From a checkpoint of a small transformer trained on Wikipedia: vocabulary 8192.
Each number is 500 + 40 x the weight over its row's rms, rounded and kept within 0 to 999. Layers, rows and columns count from 0. Numbers have three digits each. The size before them is the row's rms in percent of the matrix's.

# v: layer 2 attention value, 64x224, rms 0.0985, rows 35-58, columns 0-111
# o: layer 2 attention output (transposed), 256x224, rms 0.0965, rows 35-58,99-122,163-186,227-250, columns 0-111
v35 100:486533521530583500513519438535484495473536468555420476476457466470495475475525521515466529519488453528503468540476460419563560485502445556429508575493491491580544565496557490433479505538457463514476493519435529502445565445425418512539535523509494502517505491465481533443476503504515477493494446476564501457495496529553494520525470488550
o35 099:404552543490496488538523516455426475518572456470523459503490399480444502504523515579484536484480518480506512471565493505458478536465512476507570516541598433454517507415449508534431553514408456518487431473524440489578493566470504542483492477478533496517554483519527521465527489411519470493474547452576445442513496460466534563522482532513
o99 115:400525544471480516520522542470441461521558461485499436545467419446451494525499519548508543499471471495528508480559502481466497560466541443522516511510569446503498486508444476559449554519445488518524485512530412493581451559480532558463522454428549456534515508508518539499489548370537459504486524504514450436508479460502504511516488506490
o163 081:341490559488468483485512513457445509531531447506502453488436468413448524454484491516426540492442490446558500427550487471471512508501489463488514524486570426506524461512493503504410538541395461474466484481546383465546557513471546547523511480469530508465490490522540525490554520429495501518454487513539473435542508466451483555517498541524
o227 101:481497508462501486510506485475470430475594491534480425533540468481506525538502533534513504465503493463493484547555529451507483511491576478570463458521569508474476435541461546552483525527481521558578484523568414547570420562503528533508504463433532405520517522537498518561507519471535482467473530417480430558504475418488522494494429453481
v36 108:532533468460537569516498533489466500480525493452501507447574529519519514485417470509536490429550523472425454526551509448651473506493524416534467498497481439497530470435416496438501506601444537493510493540534537513509476482561547497537496526576478463506561541511504515501549542506517468418521547493444528489418502507534586525530477526520
o36 111:487553435521493488502488547465465520463466533470492517413475592494539496501499500538575559483467553544526500498550536484578500553527492487454517454485567503395515518510535540558564536499522442512516514492558532497526457550502400500459474490467477501403534548486470481585545464448466475437501475478506512440533512537460538413491528479506
o100 129:492536465510488494518496574498485517476486469484494509442501601493549520508467473505614532482437560559501499512500516515576490529522441486429492461479561445419506527552545466544557522499550451476491505503570546516517539546500414534483455475492541490360543507492477513571517496457461501510524492493447508432524494545443537431475550499563
o164 075:497541488491474525482524553480508548446455500424449505467534551534559495542485487572609484444520521526527511538513531455592473472537466494425472482444575459423444512507512485554572491540530477546502532478495538472538511562517448526485499495472478489404517511537471525549588466437535474471488550533484513502466503534443532422483546464495
o228 102:484514486560515464551537518448424508516575488464481510481507551475543555479538487475580527473400528548527444487426504527495476541509501484473531499524560503484487504502521506514604531475588445488536507505490530503516492589503439501464485521541524474456598496473511482490525501472424487525520402506456523463566498514458517450494571477563
v37 099:519492487488435438432512553472465465432568507497415509591519513454494516501546406483519557514461484496506467472484511496488452585448448467495511598510517493523482467527471448520567539314507434454485478531521549481524501514491535543554525448476517537471482557478541480551476474568478517457550432486501459478510544495498537543488466490475
o37 097:542473491486605550571585523497489510521515487553480495500554404462519474496465472480435516452456513526489499481552506529497498425441532399538451488524502493476452555501482510494496476556459538465559555495481536499467547472448469553525523531516565508547521558475501437471452458523505561473504470489436466533541517583538537547434472498490
o101 121:522519492492572582565565497550506502546483494546470459478512417464556465496485473490436529444493504485524538491555531519514523415481570419549478457512492505480466554510504533526476511513432538487574555490505473472419552491468476506447481511510553498539548582463537460454464467545559565455490505509432490510513544567573534531462486460502
o165 073:573498425461540565530585473502467512442484499490512515452504441502514490466513506475439582518427492557467491467555508522512528550429524478536465514512529518460482527476460483521542509507499510468562534489506496509466478488486447491515488568508479566562489518471515456500442500522487558394546513473479486507542518576593536560457466507525
o229 090:500533477548535613550556529514520498537494496589455464461518501489541505497482509541472534467484498463480561513556496449518506440522533410534444419475455481505454589566532543519451470500438544520522585477499473485448503458459486480408428531509521478543526559523555444450457438490591548498460495523471487514450492542532494470510464467486
v38 101:574528476504448544439509557493494500543490478501537473602499458521472530424609504518444506538456478540467495454460487467463462487473497488539521444453479460552527431557473559499487488600458496502473522521484519545543529537544510472532495469470468508496460577497513476568444494541488519507486511471496514532530477519480553502492529538525
o38 115:493522486469510555483507524538470499547451522504447518521582400517500474474525548515501476520499525499465530510509513486572533564490490474528485478515536509435498468505447486493522527445506505476434531469488512558505503534476461508520512511552619496552419489439528541503466517448505477542456513493409504514498528528498467497516526495535
o102 122:545527463463515549494484532496451497518437493524443523554559391516512480418564593498531438544506472503493512490519491448586514554500468477505472480502575525447502477508502484508493553409516532457481485479484516566504516508507493541497522490557622479581478456466484549499488512436496487545505516485427498525513518505506450456530526502512
o166 077:531534465446495580523522519486505497501460565523392528505530423570523521481585550525496508539511513518490534537511506464509513528458507501525533483491557486500476476532423506473486560513518497466458491519457526521472494510484429490507491509537595539544493459496466589529483514403534490528470573461491469513492543586468425504504505445520
o230 100:523571537485556513501525587536420453551497526534509534508490467472496474437495574514488478548536502522462496445545572459586563545434466499469465521508543547425504530480446463484494544404504517475509488501439519556480515497507507544464494493570547492524462454490481516508513506461464483549522516539431541488465498481497422478554530495506
v39 098:496451543519468508446506505487512501564462479549553597475553490475486535491517468461515516475489447520482506522442505523535625513491491435464426512424524524520517493456450470516360487528522563540490542506494452548459524477496518544528445519497513465488468460520521462481493484529468489525576534437543494474466510518516459510502465480509
o39 102:523454506515541424543590496594558509464582441468422478529525494534499425547487450427534506553513478524533460475552491499436511536485431468487491479515436527467549464484567477541480519437471466505528440527506487511524490562528463484491474510479475472501532538488496486491507456493514474484513489505498458544430561510505432515507555478509
o103 113:487442536535565433567598534579577546483567410507475479481529499562449415528531498453510484548514503521530478483555475454427502545500467476519491511498441534472547481525556511512518543481459443509520460496511509503518497565503460473486471553504450479522498481445503511467476472517512478493481456504490512512440551511480409532498545497537
o167 079:595441445500560472556599520596533495455585431481437494523515498517490428503512476434522517557548477543486521481539468485451552553523481483485506464490454510466512429444562478533546523465462478484503482532487493527548451525507465497467448530498463510528568510555520525531494513478533484423560516467498443555456523554509432467509559499532
o231 103:451446536556520459528657517521559509508542397499436524495516564543484438504506526463505541504496548520563520463617547509458496579568501521506496522525444530493542489503549554439519471474485456495498454448497481520497491539466457456439539530484473511533532485409484487427480499524498501475474508498468503526461620526513461544502493465482
v40 100:522534519555486465552499480429485486473418493496465524577518508489498558436456536489549510535466515494549564507459535440469466446534512487582553444457515483485437441510450446425576489517524482514471550477433529434491454462484482459538448530488507474484454558519490480497469578532536480527541489532518462471526501531531631536461539469577
o40 106:581523449476480576521496445554512542501546489520447513513469488514482562485585494521585566464458486491556532553472517392497441463472488424542540503494466539506446471574450540436479461473453490550456480490551544532495495493470608562518522516492572479619476491478510524513560467502555507487468552409558404526488564515478501471502474500422
o104 113:549529419485478619510486482582490504492523499492401524511477511464465557471537493488563546515422502473532503540468468387541455430495471459529556568482487526498468450584454550420468489476492472565485517514545514503506459549505634552491513548538569462572546505498463536507558434507554548495484559398514416527505554542464481478506448506381
o168 073:609514453453520553495516454547522503522516433521433505491452495489501539460558538485592499522513490531510543548449501404496481463471477451536579511491502520533416485490468478454514473529443524521449502479544562491536474463472502550506437478476591516590513499500526542495563473501564537459461599402505435550521516524477488466485422530463
o232 099:537538477522477614544489559549497476479567462455442526494474482492494542554514505508534589465372523460512539518462508462527450502468488470525509543469376521468485479579473503439497528481491489550532497511591490502493466512523620548518533551565559444528498556463517499498564445487532573467503545448510413507504579538490507476511533454435
v41 099:507425462522508524520470554529446523480478533598550514534547492479540526522516446540508535485555546508525507581503506530458422484468508513485515561513512584479465495454478473477548473567500449551454471517559476498450513439491467565473527481470421458576460539504460464554492486513508453502549428518440511443481496484483445471421508517510
o41 100:558472478480508484489560519525455354472425597498513518454456527493486492455491472531545518528496557547481490512520469484519451537518499487499492528495530551473521438514454487570538514525478550456456506450531552469455494517523477482505478469470434521533526487519519476528470510499547531488488543452512458461480385567527465583447481489499
o105 125:559476494475471465497499533549496368489433576540522533443496498479519488477489466517528513495473508541476488515513462468509472521522493501489552567480502524439513470500498519530510554527508494539437544445544574487487492576543463479489476460510493505580544483494501483509493479507525499496487557458526463482503384552508378605473460486499
o169 082:601490461485554508522561507512491386449473577502472576427519563484496515473513476526496603505510540580455507537518506501509518554475566523522512516471532564517456428452479475540507502523485505521440553483509530455525469536499416452545487499495401512595461493493479483544455522474539506468501539438498466507472425506520537514470444505477
o233 098:509498560480440461509491568508535440549446578513497528445474503518521540480480530503511507476451477504473502514553495485528462519551476514442533521519499456426585458564488477574485533484518560515465491434518529513521510547544460506451501468518540551510582466518583511515536514524505518495492537450499442513468438556518357614506511449495
v42 106:480497485457457432532500442441461500600550520536449540464591526516531475476454494511488515475459538466493459492505570460547473442534571457466558437462460548533484448554499527486479495525487484489528530483505433551497508506476463518496428518505539443471553523478494560471465562566481582604505497547564481440517534458531529501476498513562
o42 111:509498496575566508467549409541480503535476531495528541554410527559536468455487418516434544499516479463497544488581541476531555399529472508516531501466498511522501493537487512527436516547478503514517493419525525470553486489484444452549485496493536556572479465380529540509499524518543519562511458445539467510538535456459520512477499519498
o106 130:494490525593577499450509403545450455550439517489510560542448550567527460466448445490441570509531460459494507467543518479525547400526448503475535530474458534539507494520489504493429563545497512529539494450542465462533488526493448482528470483526572547548516509392536536489500483495543532574492476457505463469541494470448551517512491499504
o170 077:491487517559536502472528433511478469511502515522520554484448532567523524458502457560449604503481472439549537463556537490550567429484511551510497476463544480583491484480445544549419513533453508527542542438547499508529461474514455444515436543496633519474434528390522510486511540554493521516486483438517505473574464494474538535497499524526
o234 101:498477565551552469448508450521494452525463473495504524545409539526522486477439462457444520510511456492430492471575504507476543407498439490485532490477442520486526469534508483559413603553468508510583513518537482486557479540490440530480548459510476557572561504456548538485484458468581510561487463406478434517479503477467523477482539493461
v43 101:438463459399498529498498513528492496488542509436433463478480530407507525518511480561509478472475484435479552559522452560478567490481544556511534564532495474543446384500469518456490500427539543491505529467543526553490517503510495532577577460611497498583535497515518534538481466507518549486466506463544412531448517557560518456513499499502
o43 103:547530524499570503536513574502458429550464541510575543562451539487573485523496487433471452501503497518537475477475477588506462431500518537483488483483504533478437539520610512489504494535483463484497553492464542490482523487521485515517518542530438504556482555483474484530533559466524531497521565499527531460550519421549526550470534441562
o107 119:528565549474548529556527574521490491518449548533571527529370505496545462527471478460456439498535481514493494511525467580503472435486554531466471464516478552445419516514578522503467487525474471479510512508471534459428522450518479514487484559537457485587485558458523462556557555504518527502518564527526548475525515423481504592444562466574
o171 071:582500538482518478512564570507501484558435471464582502577442525497553451473503548397473438494506518491530496510504497568509472446498474507483530501519495532468452520530588518511491470515486518493508543519507530516458547454508522581472516511586470555528525557476538453471528516465556482482460489506491513486517546421550517550493517498584
o235 102:501593554473509551541507556465472515507478617569548536541439510472535479523527508481463467507542492521488491459507480528517473459497516507514551511493501516464449540455579518481469526550482469479471492503463523448434526459471458494481469595473477438525476494498519421500579568506538550542539542534523545429570503494489481521453572485580
v44 100:466541598542353505559514533508538473486520488547513528454578501469591482540512449471531459492539520510501509525475527521485514492516486568429545467527539461540473529486489444504449515571440533516549525491501464537514441468525475534477471545436505499373541525406497495473425501519405418486545523480491497466510492519466526477557501510537
o44 096:441473552595554475460503513453512526480528547499506464475534439542453500535488530513554419476543538484475516475475508553516477506532462450478397526528487532503471555445487498522453504498546483547477499485444537510483504476547551577501464494474477496462542478505528434443495458568497527532498556482518568476456529476453411496469427449501
o108 114:445514512563513440458454490445530516514521505503486459442500528555471527551480519484548404462516536482485535489460531566511481505504533442504349509511509565567439559471482506506459514543581496531467490543474546492475477491521588506501512469517446460486502505478520476452448434562540502560524547459506579489433555514501419524456504433503
o172 084:497463571631543434477551530443515515464552539493512490518549418546470508526505543542529438444529551492501524486467498570516496478499442448475465480551478479463459603537493498508398456532562495518509497523419513493417467508580566533420510504474506492411494495472567435473494455457535459555487484500543568487473517483421469539529494444495
o236 101:437476494548520405464540428448567467522454587450481467482484520520477533519527524498495443495505515463513525465460526487487446487519526427528391563552572526570513440440409500495506512464553471544441495492493496449469478503507514533569512491524465473520494493481493509502467437576469519471491555437499578494512596490526456524484481466498
v45 103:558473517467486498560481526460492517494519502489516458519456529518573502561579502532534483523538433495549460463512478440551517523442493490581518457451534522566446495514478443479540499508476471487479489500574450558437533515459543502502446534478465562512436424579487431472499388504466440470509496489493532541492497476504528544523548457464
o45 107:490493530525507536521499472533488450483517546447505504567523493549507479451496538536472496518544493481467543485533465561463457498535416519572465495503545459399514459508494546548573496497463488499546563502523496550462491503438400583501527561592402505470482508540486564490523460590527537421500520477508474419544493512512452535464508471492
o109 120:510496538523481534506524420532513465477499572463510466548533480538547512480499552549462513496515460503471541510538486539459484500556424476569452481507546462445537488507504508521564500471427491470584549527566495545519496503494427556499518506598408474491467506486499530477499492560522545432525533442562456447503464514440420527466530501556
o173 076:544498520512523555461516436503473538483531534453433506567536502575547510499480515544469550532534459517493491509548475540500471508472402519545448467531539456419516449521473526550581514434464466499545540510501469510546539492471468560506498550593414487501479536559516531539540446550517517406519544422477443484563470497476496515458588463497
o237 099:483510526483478467479503495509453455476526525482543495528571449509466456448504573541503515500563475466487552535529519498466491464527460429533476536471490526430545484535515537519466545526478512454572544538483466549533517449485419527483458479528420510483514488450496547486505521530501538470499514462495407445470507492453464488481501508539
v46 097:561524444502429464590495561493589505451472495499405528430512545420560516452466498552479512538501541536487513513580485466493479459552426511480436494481496495467473479512495511449510491384502449510488502500473499560488454516462467476441508595433496508582495516534515522447431444495459522470508447528543540445479481518444487469496503538529
o46 095:498397541549493505437481486519543502488470535589512492577516504472520499514457476491466496485503534480541411464506531483477541440542472506553460537544491536428506499574533509569515484472458525556541531548519520496517488466507514560423557475407530484528453464490435512452541458506506490510481482529504447513432537489500480527504516490555
o110 115:492423514529515499425508497561519476457528529569551504572529490440534518509467488499447509501487554476543435476506516458478512493509478470515452509536517544468532454535489482551514544477490542515539523590539588438516483448494554524443576489443515513503433517439415511470516480512485448523508500557523485481432536516503487551473569516514
o174 072:521433569560508474502513460480476519516438566510525451586480473503507504550458559511547507428420531494566457481480502480485474457500442511522472569550524477438511570595530529569477481459468546544532491524501531527501512485509554540445541453461521518488497477531516508435487404479526518576483457536514546492444527445442490570544502506518
o238 100:477412544547538529446499513542517464448527511569530547511484453459499567491484521514458504553539542456527445519487593408448481501529432492526454514537550530527502467520507466500474538438511556476519569540520570400500498453507513549511572482453474483475433548427434543495525480500484481531480484494513445558447540483498541564485507528528
v47 098:508514477539482521509536553505518471500408500400517583495483584478439549476529498470472447516518577543550458497467445596548516548463482520508480546563490570473555476546470456536556446470471516467479475519466488497491510493520487544479477445498512467465508498527487510421464589514458497544471479473576458562499492525531556505511474554524
o47 105:529468522509561536528451457592482560549587500463477526469435547571559544520554533520513505445491515518498542518491464522454512513435509548523462534518501485525459527507482475474520531500552490525440454481469460485513493500468582582510437572476465578575479538526477444464464524468510522533494385509480486570456452507555487543498506522507
o111 121:530495528525561507521442472567479589504567540497447520455406586563546552541558546522491547439529495546492555539528512486442495473471512533498452515529467509526461529535512483484504542488531466521483413457477446476518481539495575568502470574502475559590483508545459430461471520466501504542491383535498501522476469493546542530481505514516
o175 070:538507453423538485527433485617499548488520496441451505483514544538536539524489548431465455452453476543486558545494515518470503482410504517553435538558481509515441506463494477483488526533496490567481504476546540505581481553506531560447413560474492540523559538492438509500451531443540533454510462514497447578447487576561531485464565538546
o239 099:439522503543525494445444425506509585508538583480471464467411538538554473565510478561510503483444501558511551526550513484489536516530535506480493485465502530486506525475483453510514573442535459534438394457480470498510437540455549593554508547482488600594461457542458415494499545530516498542474454513496553451532481525580497482489453520472
v48 110:514477477413466431566520522491431525490516514549457547501474577512418510460502484531613506559474515495455526445422513561525486447496474474525463513525526471501535495413457531523519458518458384516540530521553511565506516457472484534521443517578514529509524502447518512487527537473556437474548468463596485474499501494522475482477500478478
o48 113:489429483467463504510490477420506470509511502482478467498528510503532505477495510580539542495509541480480565484495561545569555526436521601448387510461457453543446441452488529541470508490541426432546543464553471459511533531528553581484460559541470503565459517447490500461557512467505527490449605507515505464545478507425489485430547506484
o112 121:501469507503439525516502523442529485493521490498479452485535482523528472470486542579540553482546525494501569451515549510550561485475549599459394453481503493547451469500492525532443543473561460434540562472549505465522540526539543600451465552475477526559473509449500532460516494461513532519437560535494502460561468475420489474463542505494
o176 080:484471463431492513509549511455471450502476539410501513463537562506539553449505526506522521517485509483530544476538535549522626517452538546487393475495446439523453475463488534546476495489526425463537539426565494466523535522515546558547459598561486466499506532464471504456537523485521527449496589488517455466513491484475515480401532513476
o240 104:462460484539422537508528475378552460509524513505495421539528485505555462482492568599531535543495538490488543490508525540558531523491562587483430414419542483541504433499484526530483533470614470482499544516512553460520511550539543552417578518500522501525508451481570517458503435469530550512471531532462536468560465519459460457533486480515
v49 102:516473448538511488463527467483536472474467513572481537469468459500550513549440491416510485466534466469482506481468440472528542498516488515483519545525529473508502541543471477476541472572523434526529503518481563470494429592558429477488469469544397512563456468525520516524482560490594498520525508537580504495498482557570489550543458536451
o49 096:531497458541525452566532462476483570595533471492566494505532512500464525502491562399508524543473529504515525544539510461478464500523525510527532444498441459492471442495469537467520486517417455511485454456559507493511535458469537503537526529491449474501553527564470449568445479398446505507509500504512499444511426521469474493488510498531
o113 117:503544475560553508566526486495490565600545449485551499498560479521484530479479560439495486546503531514523526578538516443474485471495542480562505447472429439512498479556479548504503492544427469564489441479558545508471530468414515442532502579467432489499538520530503444562440487438482518562495453504490487467486449503462444494474505466514
o177 073:542472445502587505521540452507451527528517466460564528496480538531488498488490548448522558573538505512501574542542455467458510538528516460535452438513409475493489482532519533545566520541441495518522531478532531509536483519540572532502475558517434509504550527523505443525455524385437555495543486477518514470505438554529464534450515504547
o241 109:487498450594504543530517448444552502556526485475571494507567503491501537455481529489505489512499568516482486588496548464455476474535548502547554435488488408559555454468463566463490438466489531540470441463581536489472496463412553440603518631455469466481519515534542514552449441521474513493442474515493494509531491468488449513496509486467
v50 107:570419499465523539478514432482515492493391504458502575458501542482461509552521518514464476487523449443528461485557513525539500490522450511546484460505510549524533468522515539518522505475497599534456499453447525419516545624419555531544526496508495553477425517480471537474484495557496525590503521504522538611486479490534562521518493575433
o50 107:548486461545524464487506576490591595427532542457493457545489543434494552509562526482526483461498481474491494477458460478457465432443544485553468499497519501481550459468549435510595528478548472543473436534496512490539476544471478546468559562488537572510496495507489553521457529409516482478524521512489494534510490506429494519527472585499
o114 128:551472497520551446495513531527541591472519560444533494533496537439474552455524522477530499476499481492479490491464436512469496402458523511560464535517544455464591495471517495529622529480508456564494446479487503505521482547496488540464488595481529576534533496504502542486471542414520484426478464501472509485486468498473479510493468563498
o178 067:586481479544556440573548564513575534453554468465431521523507512461539556541562562520474508435470466513481503521493505519491505420525528527582474515479473533486571469454528472540583517485516479578439496516472476551557494546442444556474506595556518513590541517502528487584446558354516434479495549504489488518452521555521514522505548531541
o242 105:489495471521505499479463515499516623477542530463521484546469506531455511446520474495558505457454495499438466510480427515461489430442488477527493513466492446473536462468496511530600559549485470535465462526478475516534502526492521488464515496434506505521493484512528537445460529465495527489508532506465526469547491456437486533488526542503
v51 098:453501503519485584490474422552460521519501512439447467540515518504506421479519481459547482519431476448421459519557516465506533597537484495554555429469521529475493517503495475554535470516434569495446440513518555472527538373457538476542488501481442497471476545605491518462529500518506444440487572499521489505409486496516536492435527439464
o51 105:458551458540524542515492503547534505560551542468503489488503555526473442485512491520574540514447530516487505541449473420492449513510493543501431450507523555569451487509514517495474466536525533501544439548498470545504507496459545471510514476492415506474532467465557524476479481544530483469469575386473521526550448455540504454481579483410
o115 122:457573510503509534502487513494510551561561486441517475480492564514495446495524493512604499510429553497451557517470489440468412486518478517497393460526505578526460545528539528480480442565497485483568472545512476567491514513499550478457514485518409518513532486467576500484492480569516510493479575371469477540493494473551477450520602518430
o179 079:460553401501480560507516506525552472593506576431459509524475511534530462461546513459518452501519523533472434525483496456458481503547464504507500482498495544548471482480438481482535520521599485444525446493468500548442524480474476550552538488509394476488501449519553537467510490535545444452555546435452459484515436417555499504464546426459
o243 092:543558521487518439524550515487525496509540523489539542518480515452457448473510441524541499520487496493490575474505492461511458443482513539465414529560500533491523552522520578487427437528501502484610490557474491550491449477530445477411480535541473498540591457439497550471541462584507454497510463426493537495495492497519458446497586598463
v52 095:442497550390522583458497442492485517524520544490507451507513563556538489526478495426512504484455508506436429522465509496497494553496547429557487391458449513534527482514477516522502495542454459480460552551524496504469491506488581542482514557565469483500538515547493516541464501568474493534505520475559511570537487538456426508509528549528
o52 091:489520462468507517502463543499497411540471589465473486446460560503531471455492534497515514506502525436538508472468466519457464434557514553555416448546407514591546487530524511530551550544551467505433501486527421502525554428457503459529462469546452490538502436458522537561531582533467478509510410524453480571487470520535482491501457459503
o116 111:489499478493521509519502550487491472527443533490464451422490533510484485486471516499512490523467497499520508519435467499467491444536460526504454464566430541534493504510567500478506528541524498501443526472551460542574591481496472471516451463507422490550500404494532493556520553517481457537481418505487415546484445488506489463516478497534
o180 079:466499433506548472524547505515480429504493570464474508471482513504496518547475505564516522540587457468488609477513475517466502500560485526501439411515436502596586502466491441545571538494498506520485533500557474534609494494519540451534470506550491476553481497500523518561493596461443481502526436510513487504544419514505464502462464428513
o244 100:498496493500527521529566507440488481501454538511524476478500502518441509493468540476484525521462495517520564551510508597546498442481414497434457538555464505500489554491540509449516532502487566510384546455505441525504611472530481516502488459476473501531546524492532504516455493467565500498451464505386452553470497522480544501483460440480
v53 106:513542439439525523459538565437511478494539502488494472537514514527461432525516525453455466521429515518463589505480445498477530531555575473496550478507472450489476542459554485555468490432481523470499512526493539537480493502490476455533458492410455449514523478522496421488505478521540496565557460527569446560425488483541492552488459498547
o53 104:537488434560478565453451527526519503525526502487533537461488445462527543493495559502593486532556512554531503474540464500563504554537524503513476490516515493552484531502417437397481509531495479465512451483463520500539484410550513490414579481501510468510454492485453477519513499529437482503510466520497533472535506552498491492482542467531
o117 120:495514490551447566491474517495495516506547512517517535508508478467516536491503574520617432547526564521559537500532455489559454543507529471520480498537517466524481509553427495413448518575450469483501473455502509503508488423538499509398536493517492472498473527497490521510483506487487482477506454536464564445511517554548521521497515469516
o181 075:463493476523454567425511530585509506550508518435585546384489474430495473505510544473568423510528487543530521483564442432567541547586513482507494467506484473519463508517459478479505495577451496429515502465525489454503498467513516544453524494479453464480471473518521459508508497530435482496533426519470472448505532499542460480516511453511
o245 095:541512471555482571474404517516563474471526530534536530513519482476508562486477512488545483514483502509479502526515426563520449498503525522539484469528528472497465456460445502416475468538509525503529456462532501500504476489534553474433563532542530477527515536509500559572459503548498492464505462529511603482558506522499523539443511478511
v54 104:390470463508536496504522529464494525496457498461513517530482555550404475550454557526516520434511512548515480541458499517511521458450500519572519502507493546510453545547455455512514473465571493545489520443513473539494470522552521484517469457510528488543552483574539491495479444480540559511583485471583516514557483495489578512544551524523
o54 103:505585527515472474517510421495475558573494535405440533476457495478572496479420508475492550578551549414480486435524507494468449489496459456501580499534474477389562518541526519433473492533549521448515459494505425531494527523550608540472471547466497588541442523530445522497489482575453502481511528536436543533538550550480485458510482463516
o118 120:509592524488481476477467431492492507542497493446420554462478506514562495475480546495498574547544571478501414487489513464473446488486460468528558521502480487434534531559531527452466499554549491446527455519521437522516538494501544540482494549447503542534419515512447581527500509557449510433544545536458529523513538537484489468495483449492
o182 081:526547516487471495487454435444496552520469487447499478535470548574568513470427514451513534622424589460502463436483503541451476536444480502503545494544486461374509517524474546422495500489535557460547463533585461526537539484518571507508499523494498560531464515531472530475478465569510556452519513562506572522563552540502478491529542475524
o246 100:514532472518480495496565456508484439492489464520437567453479421477533451514544501566517572525567505481510433517577515461514485472498501440503526485543539530513576510499536456450518452561499497428516494481526451506506523504487557533503459508474496479498429502501391491507513531535478499409498531492499545514475484567481424444471452446482
v55 102:516437463576534472478506513517523516576511536504481461484455563467477542494457413544509521498519508458463481475538541491401470391505467467529507500428438505482509556507549562513483458473508455474480559513528485480486541526468449532482480563526480529428484457518540486438524541504524491502450519533543536485469489515434470475462461494472
o55 102:440411502587547478489438541537469563524503599521459535547532472502479426475447455409516557508482517466501538484522522524533564532500502567510490476484514521541495508533496535595499471417488541488558458544480441472455441490511499485472443491446514499575498468453535509482495555552519475457453428541413494447478582455514497505509583519532
o119 122:467393529582497467514437541523480536484553568495465549524546416497448479464485482436524572485505495498506570480497515502513547525503528502506505462483503564569493511511494498558529463417487576508567465537487464471514467477511484512523482472468500542568495482433518512472490557472504477495445441491457457435486555453529476511497600520554
o183 071:493416546540517398534433529520564544516520586545498502552496469506497446480472447378537471474478494473525552514464510528516533485451507502495498487466535499532491518521500529516467401416532548482557504481495464491411459500523583540463485473451615456469509473487579556490505522527554479530455420587483528505522524431451512467536520527537
o247 100:487451561477519443576484496488467516468530605490515533545523408453475466479507450427506529515492548501550560483495521544524497544479518508532470463453562539531487525532510507564521494440464586468548396556490486497522520424484477508487516471529494575579503504466514509487489543521464492463484442478471462437456544501545440527503592519542
v56 103:417615480497469516579485485487514490498499448529485547482518496525500568537468535492504495488493513444482539551514469615519508492482530533525525526492457491447501442476535478526443526589476498508475485541565494535510563536438463423498556456478510486542375590485499488463479528498520552527560420489519550428486517540501485511452504498488
o56 099:455628496521451417489513516488505470492434483483460502522441542490509523459523499534493522478473518545477448466501532569455509501522506505523446584491535467436539460500501448530416470576496534560463501556498518464542520517476479438520523514533441518569478558567454562465489506394414481529453465446514540548428569484585481580546496529509
o120 122:459603517473494418467481498570484485442477475500497493470429505479533489498487505554497509481448510538504434483533521573444478556508483530522465561491473530417532468503524458482454501565506518506504519552539497427488530514495485488554459506500394472603471555529489547492485519458457462532402495459513526551433615466587471591544474499476
o184 086:508616466473492484485520448422483486482434493487504482541400471438498504452502506478519496506425542586492462532529503583475468496476512524523494560451495489429536446492476464481435504577485572509445524563488498508543521497469451457520530471557399533585489513545418572458470525376500513498475505509505549522407550465604540592519506538502
o248 103:492573521480492441495454482615455538471567539539526463499444545476530498536472467575472475503515489496502506455548578533473528552503480575516457567475462507455458533521533458463473459535507515534554533505489520441450490572522444533463465519501436437553551554488495584443475489488441432549448435478529498519463615454564516546541456443504
v57 093:531507489502493496540475506508510532467531433546481483507530428498433555479475477542516504503512475560494447444562518535448546529516499429616507420526469474517491526484449430516496513500504497452486514478483553486443453472503487483560486499454505449526536504458507534515503464534481481509502503485554527570502485477517423549576511438534
o57 095:498534437532512489485474461434507573488451443526410506500557489537526508488501538529415550526474523512503546512544530427486543484511529552499430439530523525573448502460509503522485509563481472562473551483514501515578545536520583480489539490510514490534419414558446544519530471476530509494483475476486415522498486513419443485463445493563
o121 104:464524480519553564482505525456471538446468424497414472533562468545531529464512543493438518551458524499486547487563527468496506484502487536487417446534522516550456518470537528565478529517495508518498574507482505503472514554501565506479512546531556486505427455558487532461545440463550515498500473474460445521476529511429450489447468515577
o185 077:503492410488558529421518480455458574475502473471480536510455445521511511463537558514435493602479502568514542441586529441495544519465489511524416453481469556543391439443449506537469556508471436509525530517484526528530512537475534531483493468508474510527447414563496528480553506465554497465526509453508430500515464474497465491483425488557
o249 098:505518510461541520485522552454497493470481442522426467476545492486475522502478463474427486496551479538509512431524559424534531479479433574443470517554493498561496560507565509504460517529476503513530550556455477544459512529484476515458516540579536478525433490518393488520532436481493507559511459518438438465479522496462447458432457521560
v58 098:448491486420512644550473518500531484472536463505455539448505550472474519519499457524438525477556546398507394483500483493503472517536529523570498518542517473465592478507520508502461486544543477470544465496453541546528477461588492487498509456504501556402446474492488464476499569490604537431494470525514516491467489516494530527451483505459
o58 100:527554458457447493511462537529436504503516517511535539459501499471485539490534436630490430508450491510510472531433519424492534501532458502514479471535500485529471495461503477472438486501561546467495464562455538471451511505517461415471527580495545484524537527460460489472486494492429409542486452450486556419544480540455530565475537507471
o122 117:501496502469428529525509497491442530558516516481517520529530572505481523492548456620509428510453501508488453483496548397480522466543483485513473474507498486488462521500510479475410496516561495498505471527437545508464517523517464426509528582485554497573560509489437455426485456437464442541495425460480484432554522533483476567506495487495
o186 079:517568477520489538509456583517444550525503539531513539467539512472498555501525420667448487513470516500438501559454551452493495478478496480487519501524516527503455507469511488474438489496556534481513492528424557485472470500561436473511558548484523508487558532445459480493449506500451482550536518434503568454523474562460558527385534527448
o250 100:546526498478451454513536466487483545553502516443544512495529572540522490478494531517515485479469531541522499481503521440452551492571516470487489475505441481497488521498471502473432436459531532506478480529472579497510463574472498392570541594486563465587528509571504479412561470470461465503470419528427472432540553484510498529583543473498